Weights of a small GPT-style language model, trained from scratch on English Wikipedia: LayerNorm before each block.
Each number is 128 + 24 x the weight over its row's rms, rounded and kept within 0 to 255. Layers, rows and columns count from 0. Numbers have three digits each. The size before them is the row's rms in percent of the matrix's.

# up: layer 2 MLP up, 1024x256, rms 0.091, rows 952-998, columns 64-127
# down: layer 2 MLP down (transposed), 1024x256, rms 0.0799, rows 952-997, columns 64-127
up952 111:115110128132152131102111138113119086129109141143138098139140127155134124179130111120124142140154155171124145119141140149072116143140118120137142150074156133123112159066127157082151101112091121
down952 118:122094140135093163111123117165131166134149174092118094144088138167098108108133150107120150111133156112146110125155127103135095118159121134136136112110087164190146112156136154098144161150126134
up953 091:119105063121124124174113154131115132114051101143117128138112101175109106153131120146119142093131137171131132097097097143059157134137101128168123166093125141135124150107090113094123137187135138
down953 101:143161146159167155115146110125141095115138152142095166124149143115183144104154144124128084131126099143096133139168158144146122168163102049100057087092139127182126108118127133130124112116122123
up954 107:099087135135176139117139130113147113122146155154117132103106166140141093158126124148156113142124097175140072092053154169140114130169115137149129131094099112116116158128108130154150155116111153
down954 109:127129135129116122156098133131160160123140131148116092119095068137131122113111183136127134112125123117128140129130071125144156100161120106118128144111141130130146133135175145091118108140109152
up955 092:128140144130163112175140162102087099096146102100135084121093143132117113152127090127132143130121119149144130172117130109106140126126116106146133185169121113139111120149099135065138133110129165
down955 089:184139097098113114141125137115167125140111159126163138133160124115113119115145179102088156094111115131128128167109108105180151131121123116144060093120123077127112117112114142148149124163138133
up956 095:131113075146130095145121179119157114112110122113145081114135159113132139168152097105147133151112129122113146093111147109081140092116110128142128152071139144174135104123099149165134142111104094
down956 088:144117136135071143100128117084136140133143145146136141169091103166152164113161120132121126130145107136146168142152122120099138128091137138116140086175185161114142168121123107121137121140128117
up957 099:141154112170116151166120144116124128130154088136129102140159112113152136136110100115166153154137163134139156088107149155104155112126131108167127143114133112112099143061089149128156130128153136
down957 097:108102140074103119135157137083111131116145126153160090090126165180107110104130101150119095095176121102133102175121109105163144134130103138138139112099160105134127145129150136090120109144125119
up958 103:143154101130107099111109132122138128098122105126121117197133114098130122128105101058138144134127152161141166165138124141118115113107121141123104122116109127127165119092117120090148135116092123
down958 099:105108138098158139173100157164128129134150123106114148142142141153111163159100161121152105154117125083101128113087110084154103112127120144125163113145143127136130124150140099137117123093126139
up959 102:107148114094133136117124142133134087126113112136141140117165124167097131164098114057203170130109134150083147136090101150106152108106065123132139113110100069124083140116087129135098096145148099
down959 103:159107138125145123175157145141125120134166122150112139156174173121160145134134128194117162129125104140155161104120114111130130098130148125121131090144135123113094147083111105174146143158097127
up960 104:121150152097149119105117157111064161093088137128123159100111169133118148120118155137184107114153098142140106146136127126131096105115106120132145169154135095146175159116104103125150134122159114
down960 098:169143106109129143095148094096159122109091102100126128129137127125115097112128136118132118128120139096151118120149118136126138060092136113094122107110111093106095163095162140173140132117156132
up961 100:138086131130143096135082171117140117125094138125116087161115134142087145147164111128158115101146139134119128136118109140128126138111150116166113125162114106091112124144116154087089108117111098
down961 100:114100137129125149179117123150140121177137120095111121118127170125100134115152146113145135161145120116145143153111139138107065130137101137084139125108126126142079157119126105131136132135139153
up962 098:157104157162114105180096182132115074149102151126136097142112135130145141143180150104130130126130156124136138093097116158063104121102108146186112112094174087139108128122132157113092119125150090
down962 102:110147136134176118136121143128145159126150150136092129162088122126138087141139115169131155180146127089172155110158146135175125095139116128132130160168153156114098124134124140118128112115136121
up963 105:133104101163140105143131116083147133129092108110119112140139141177103119123139112090147127128151113138129101120112055143107150158174114140119145100156127156090155135135160065113159118140106118
down963 105:114149095134163127127158139113155123117136111176119115142139146113114134131147162105112135100101133176128124173143134184130148116090147120096164137131134108140118119084102097133125155158178151
up964 109:102099083138129112077126140130127070116123160125144079122095107142097111132126121119184128121146126156124139153101154138126132094126168130102148170126139099101104118131149111119135109148102128
down964 111:150162102156087117079069121142121144099118144121127119149125142155139146117115153141091153111104096112141099136148125165162114109140157116133103145100146199118126102111131139132131140098107116
up965 096:132136146141136139135063149071108115163142147180157119133165121135122104137107098066162115126088098190146130165091149148092173153147100128125114111145133150119142138133122142138143143179095104
down965 104:144139133143145096161088139102114124133118145107107098083097133132169121157120151214106134141126139139120166150129162112143136132120100162132101127144157122097130167106075103097152135086144110
up966 106:085136096142122123175105131121119125154133094130152113157094163133107135105132147138136165116161112115141131124131091162103121128176118104125140148112160134092143126101090134116139111148122153
down966 098:145154094148131134123140147148136090136165134151155140136103137167142116122120112150162144135161102120088123104129148133117089115119141119144123093104103136139156124138099114132144136125155129
up967 099:157090067128138124176112119097172103125113111151118085111102087166072106115141136069152154088165092129108135171119127142107107125114156135119117119159109121138179183154104126091135104121116082
down967 102:074147122147112123105131137125139133126118134105136152113115101167158125184158125114140071090122116113113120140136155104144121139130136097139102129157126112118132163140111125089113140131153146
up968 097:131150158165109194150128183146145111128088107139134134147158150154125088108104111117119145091155120163110123119149089172115124071160133093135102198126174104086112127104080138129107128147125124
down968 109:108128159107139121122126146197159143100164168165109121140108126135135120144190137117136145155101151154091172140151144131071152103151109112136124117156111129153129119156122183102124091140142109
up969 104:125079092147127115115122135109062142131117071161102119176146115144133165159124092119125124125162156112125113149097094091138132141147113118145125108107148143144172169147155115109107174136109139
down969 101:112106111149085068163100164142144123139133128170145135139131134176141141164097137154140161104121115145163127170158119124105143100102140146139061104149176097119108138109062107115149115133156168
up970 085:118134141170117136155137154107155146173111180148116155141155066205122155152116129151134189084106146125132110102094079129122151115124134124124119123064141127152126163097097106144156135145131110
down970 081:120100149111150167075096141139134136145156098165143072095124181145103126107125110139098074189149118168090132106144134141113117089125174148131139114131086147115137138151177155140080114129104146
up971 108:155089141140104088110094117121112149172089142117101166148144133143136136142124126144177105151112136175090130126115115111108128128114128137163130112132184122157135132111128100101109176143129111
down971 105:121130087126122170175118121092110101122160112136123140139087078177090129157124143151130127114148122098084102111154112170101167132158149114144123106138136121140167100158121146096147112155103150
up972 108:123101082120128103140124126159163133150136087143149116143106096141126090135167097145135103158140140126108126126085096154108123116090124121168144160154186116126141078131164117138169121099119107
down972 111:135151143126129106138117132094101145142156155165139128147111149124108139110114101081136099134113071140138124121126137140200136132127124105130129091143148106129130115177118130140128138113150133
up973 106:140102111155099145173107154106120131168102114130138133148107119131121120139114076095153132152113141163085168129108136119162167113114076088141104149126118129134201118126164138143142133124089098
down973 105:124133146130086098107094121148127064129132165172149116124186138122119096127127152138134137098118127146131135102154156160111133084139121142122131093111115134091139111102118095152134140108156114
up974 088:140111142183159100106133120121138130122183120151160109187131120139157104131097130107145113183098169151120128114147129120096162115165138153150141146125164124150162125104178131131141152160113162
down974 088:104124161137066121116118093071136122106114121151117181139086086140125108107104107106111113136125114147133153131140129114119101142106112150141129111089125135137086119141105123117142077111159131
up975 100:107098104117154106153127135113157103111136132119140125171117142134058122137111089139138116157146184161103153126121147125076147151123115120120104119138104115110122168124153105091132145141151112
down975 100:108164191100138124100131121083120106163143165133134110139134101127195106138099139111127149110069097148156149156124135138148105148123096115117160121126118102132154103074120112132086177131137119
up976 100:173117099140124127113127131154102118159100097113093127130135088124143118160153134119157154130109116146137162126127133110138129132171170136128161085127125171105146111067097102110111110132107123
down976 096:132167113093143101148131145113168105130099135159109091106115148139110172140105105093127099115143133145093101131113163074120146128096104144194116176111144116163102166178145109141094169098157129
up977 106:124154169157140131153134113052125099119142133145147079173100114098108137156113084109170134091132123143107133146095121119137171105150131169153097127145140118134150140145170136153107121145118113
down977 107:140131159158110114107130115106170141119123078118099133137114156114103122131135088178128119127110146133148165097191136155121155137195097171139154126113127179114071125148123122168120137121131125
up978 110:144089115150129145099141135108119121109145133151106129144105150114120119147098065120141123153116118124088118195106110145128105093147136123153166159109153128124138146083116142114140135133151109
down978 109:130138139117131144134113126130128142155129098144119100069114122126184096113179165173155136142148121123117124123137147119151104116095126177112128132140120164156183158120149148142106092141080108
up979 112:119114144159125146173119163065129119133115139116149118134139135129096131109096138112133128100120140172171172154133121158111091045125098113162168105092151143126176128143144108114132120114100175
down979 114:121164121165098148135101123143151159123119151121136103169105091159127126126118139152131132105090140150159140119135130160114136101147132092154135105084152152112090107110162151133134102099135114
up980 103:090139129163087140102112185088142125116138135170132092146131080153089105137125114117154150136150092122164161155125112190143128107169111103143164116112147161162221136114094133133145103159106109
down980 110:147112091136128129156089123128161104160139134171111139125086149103110179095129137090172160144107114140122117141096129174126150118150115138128130134101101115146115136131132145096090134113111153
up981 108:140138102134115146156125175088121118105104119111132135127146123122125129149088125141176169075196153127149088164128118136117144082121087134160097112182125106127178111144115130111095102085082138
down981 101:067135096114136114099144130127144111165131125100132094149138132143156159106107168140169128084130118143130123125155113122100099106127142128095144118130189105071176150109106109131129130114161179
up982 095:163127126089124136148125172104090114134105167176147088117122146140109138125140168097167117139116155137108145148077102145108077141111114108132107156138094063156129144070129126146124147176105126
down982 087:146142099146089097133126137132123107141171131119121157122146119125148182166125119135107125148114142136160153117124140113144141130128130136123135108130151126117137111149144166112146136114150167
up983 096:145110138129118091115087132144108091142130176163114135129128116150143110161145138078140138152122100120153113129133136153124105163124091135133130102168111099104175102089145132097151108123145110
down983 091:127113097166118107151120105115152141128111140084136117111120158104104123153160119147105135168111125166153162116117154097103135128088118140119129139140121098157083105152118058161145168133096124
up984 106:095086095150133096157078171082163098139157117134116127125092088175104137127125122112126101064121107113165088138138113156136141089129089165174130105122133152150150140100147133112141140155146145
down984 115:156129102136105122124157094126165115096153194141164147086120161133137139128186112122201138134089131110098136118132164138084118113105068121098173106145162091149139134146144130128120148118138072
up985 095:142091109132162113162127108140119139120133102153073156106093143175114103131145106123135148130124114148196097134111068145135113151106142179123121126131134139156224113132123075129140171102123153
down985 089:122153134068122150111118135129143135140145133125145108126160122165118132144117162164109112149160125100097153127126138134180119154150153100130116097139135115098078142118110139118115152147131153
up986 099:113113094110118116160120188120108128137113145135089122134126175122139138149117110152158136147128127145115110107094136142118135117091132152148165113147097117124114153161118142082098122173137107
down986 094:150128098118140151135118126141139147085123095133136126115126123165146146161113159104117125115095137086097153141152150087154127146131083107132151125116120086127136136121102089115115138152156107
up987 107:160108113113169130141141099083127124123094115108119087183121122118128120154118134074148129127181171117116132113139103121116136186149094121128163087112109103119121121112082090098160121094162121
down987 103:138082115117106119116149103104135123126158135122129109149122125182133122109138139136160117103149131129164154095118130117145100117143130135097113126089121140131175148170107130147111161129130104
up988 102:155099077120143108175133126141152143121126090119150100155105122168104113154106076063136139154171141139149116142099157149133172127180131122110103164093099160082121107116129076112117116141131096
down988 093:139158158161122125084058162133142126124115157151138137117120135131156118125099145116127132120126133080147124077119141130135104106117081098135118106115127102103094113139125185132146106165096161
up989 094:067091129103152129117133149125137125149161169155140100121149089153125154135096096117123131133146105108136139148155103105100123155146127157143133122095140135159116103143085133056113125117111148
down989 095:119153112148091128162111128145162151153152088056114159138086131134125106145135133141157105159077094105131107119054124144119121106139124135113133145153112149104114133126155132144142150162141119
up990 092:097130091126155142137108132108107147121108085153127139157142134110106141059104139100131112136151124121137096168143116151134132114121109121110124119141121124099152133110122123166115102106155075
down990 088:130197138161125131123139078111121120149132177136150182133111134133113095089118159092109160115097119180139152114150150111138104092111120121108148095075138151142155106097141174152120122145086134
up991 109:169144148167125158120119153121118157116107107124088126167116124143130125136117070113114118115099139164123120115111078176091098104165123084130116110120116132117099143097122100148154140124098074
down991 121:116116113138115131119097138110130092110120140150121125138074112137107116105153149146125165115090175152095104121113128149107141130116153108147133109111141111149097175175135135086129107123133139
up992 101:100105103102124155167063121060164115131075157124129065131094103133088137155140103131163138099118127142121111093108132127132127110120114142124159165144071127148143115117102115135128121159105093
down992 106:100155135130126071129142098145148141092133144117102119135185142106102136139121115155127165112128127115159102160134126127159110141151100177112151118152144136127092148134141106109120149127147146
up993 091:152125100099144128125145161096170143108144144163133147102144113127134143143116107113123075117142144103141129160120096102115089112133136141147109141120157109106153168119130098134128148104161178
down993 090:116072153151093138128109099178116141112099158112089098173127138146124125135152127158151181143107116166155100128123117160117116087086095147107120118144092129115130118094164110132137109168088126
up994 099:126102062156123135146150103107078134129162100190152142102119149149136108109156128119142146136155202119146147127112110166094166102119126136122168138139147148128151123089126075104109145124098124
down994 094:124177150155147169122156181181130098118131156137123104121110114149137106137112175161141127151128114122149128124095148124142110110139140112086122144110149151145137121123113171099139141123126133
up995 099:140120109159121094154132129084111144130152117182145131105085136154133108099152148130142136137086115149184080146160109149115177120171147143125175141128156153096179128140162077132140182118166104
down995 098:124142108092143111146144115153134103145132142126132125117133088121123134126099125173090119086182088126102166085135125132149094117109107137137116116133165126126118138117116147097127153131109128
up996 102:110139123109118110126096149093143159156101125148171130121117148116054097132100149137152146142121118156131113144100145131120127149168102136133091153132123106137131155123124131125117164136127115
down996 108:133144116121169130122153132141101139135116181118093117168118158164121152142157119134172155106087147124117124122113133137133088105117143100133115099134150084146098129142184089167137170114115136
up997 114:135126123115116106184115174112111117145135095148106085139106107136098137113102101122166115145109144121163127138126105146137138101158145134143166133130090121158182158125143133136148108158103165
down997 113:101133161112147102124184131144150105165177110125123139179131158111135125113124102146126121085156150145127097147135133128155128159090099158103112140149148154080111084076141151132034143132119099
up998 091:165114078111137128136124118093116131108111143121109074145092136148110110126158125150155128113105157095131087191091117133149143136125120121129132142094142123129179128126167113105142141167131118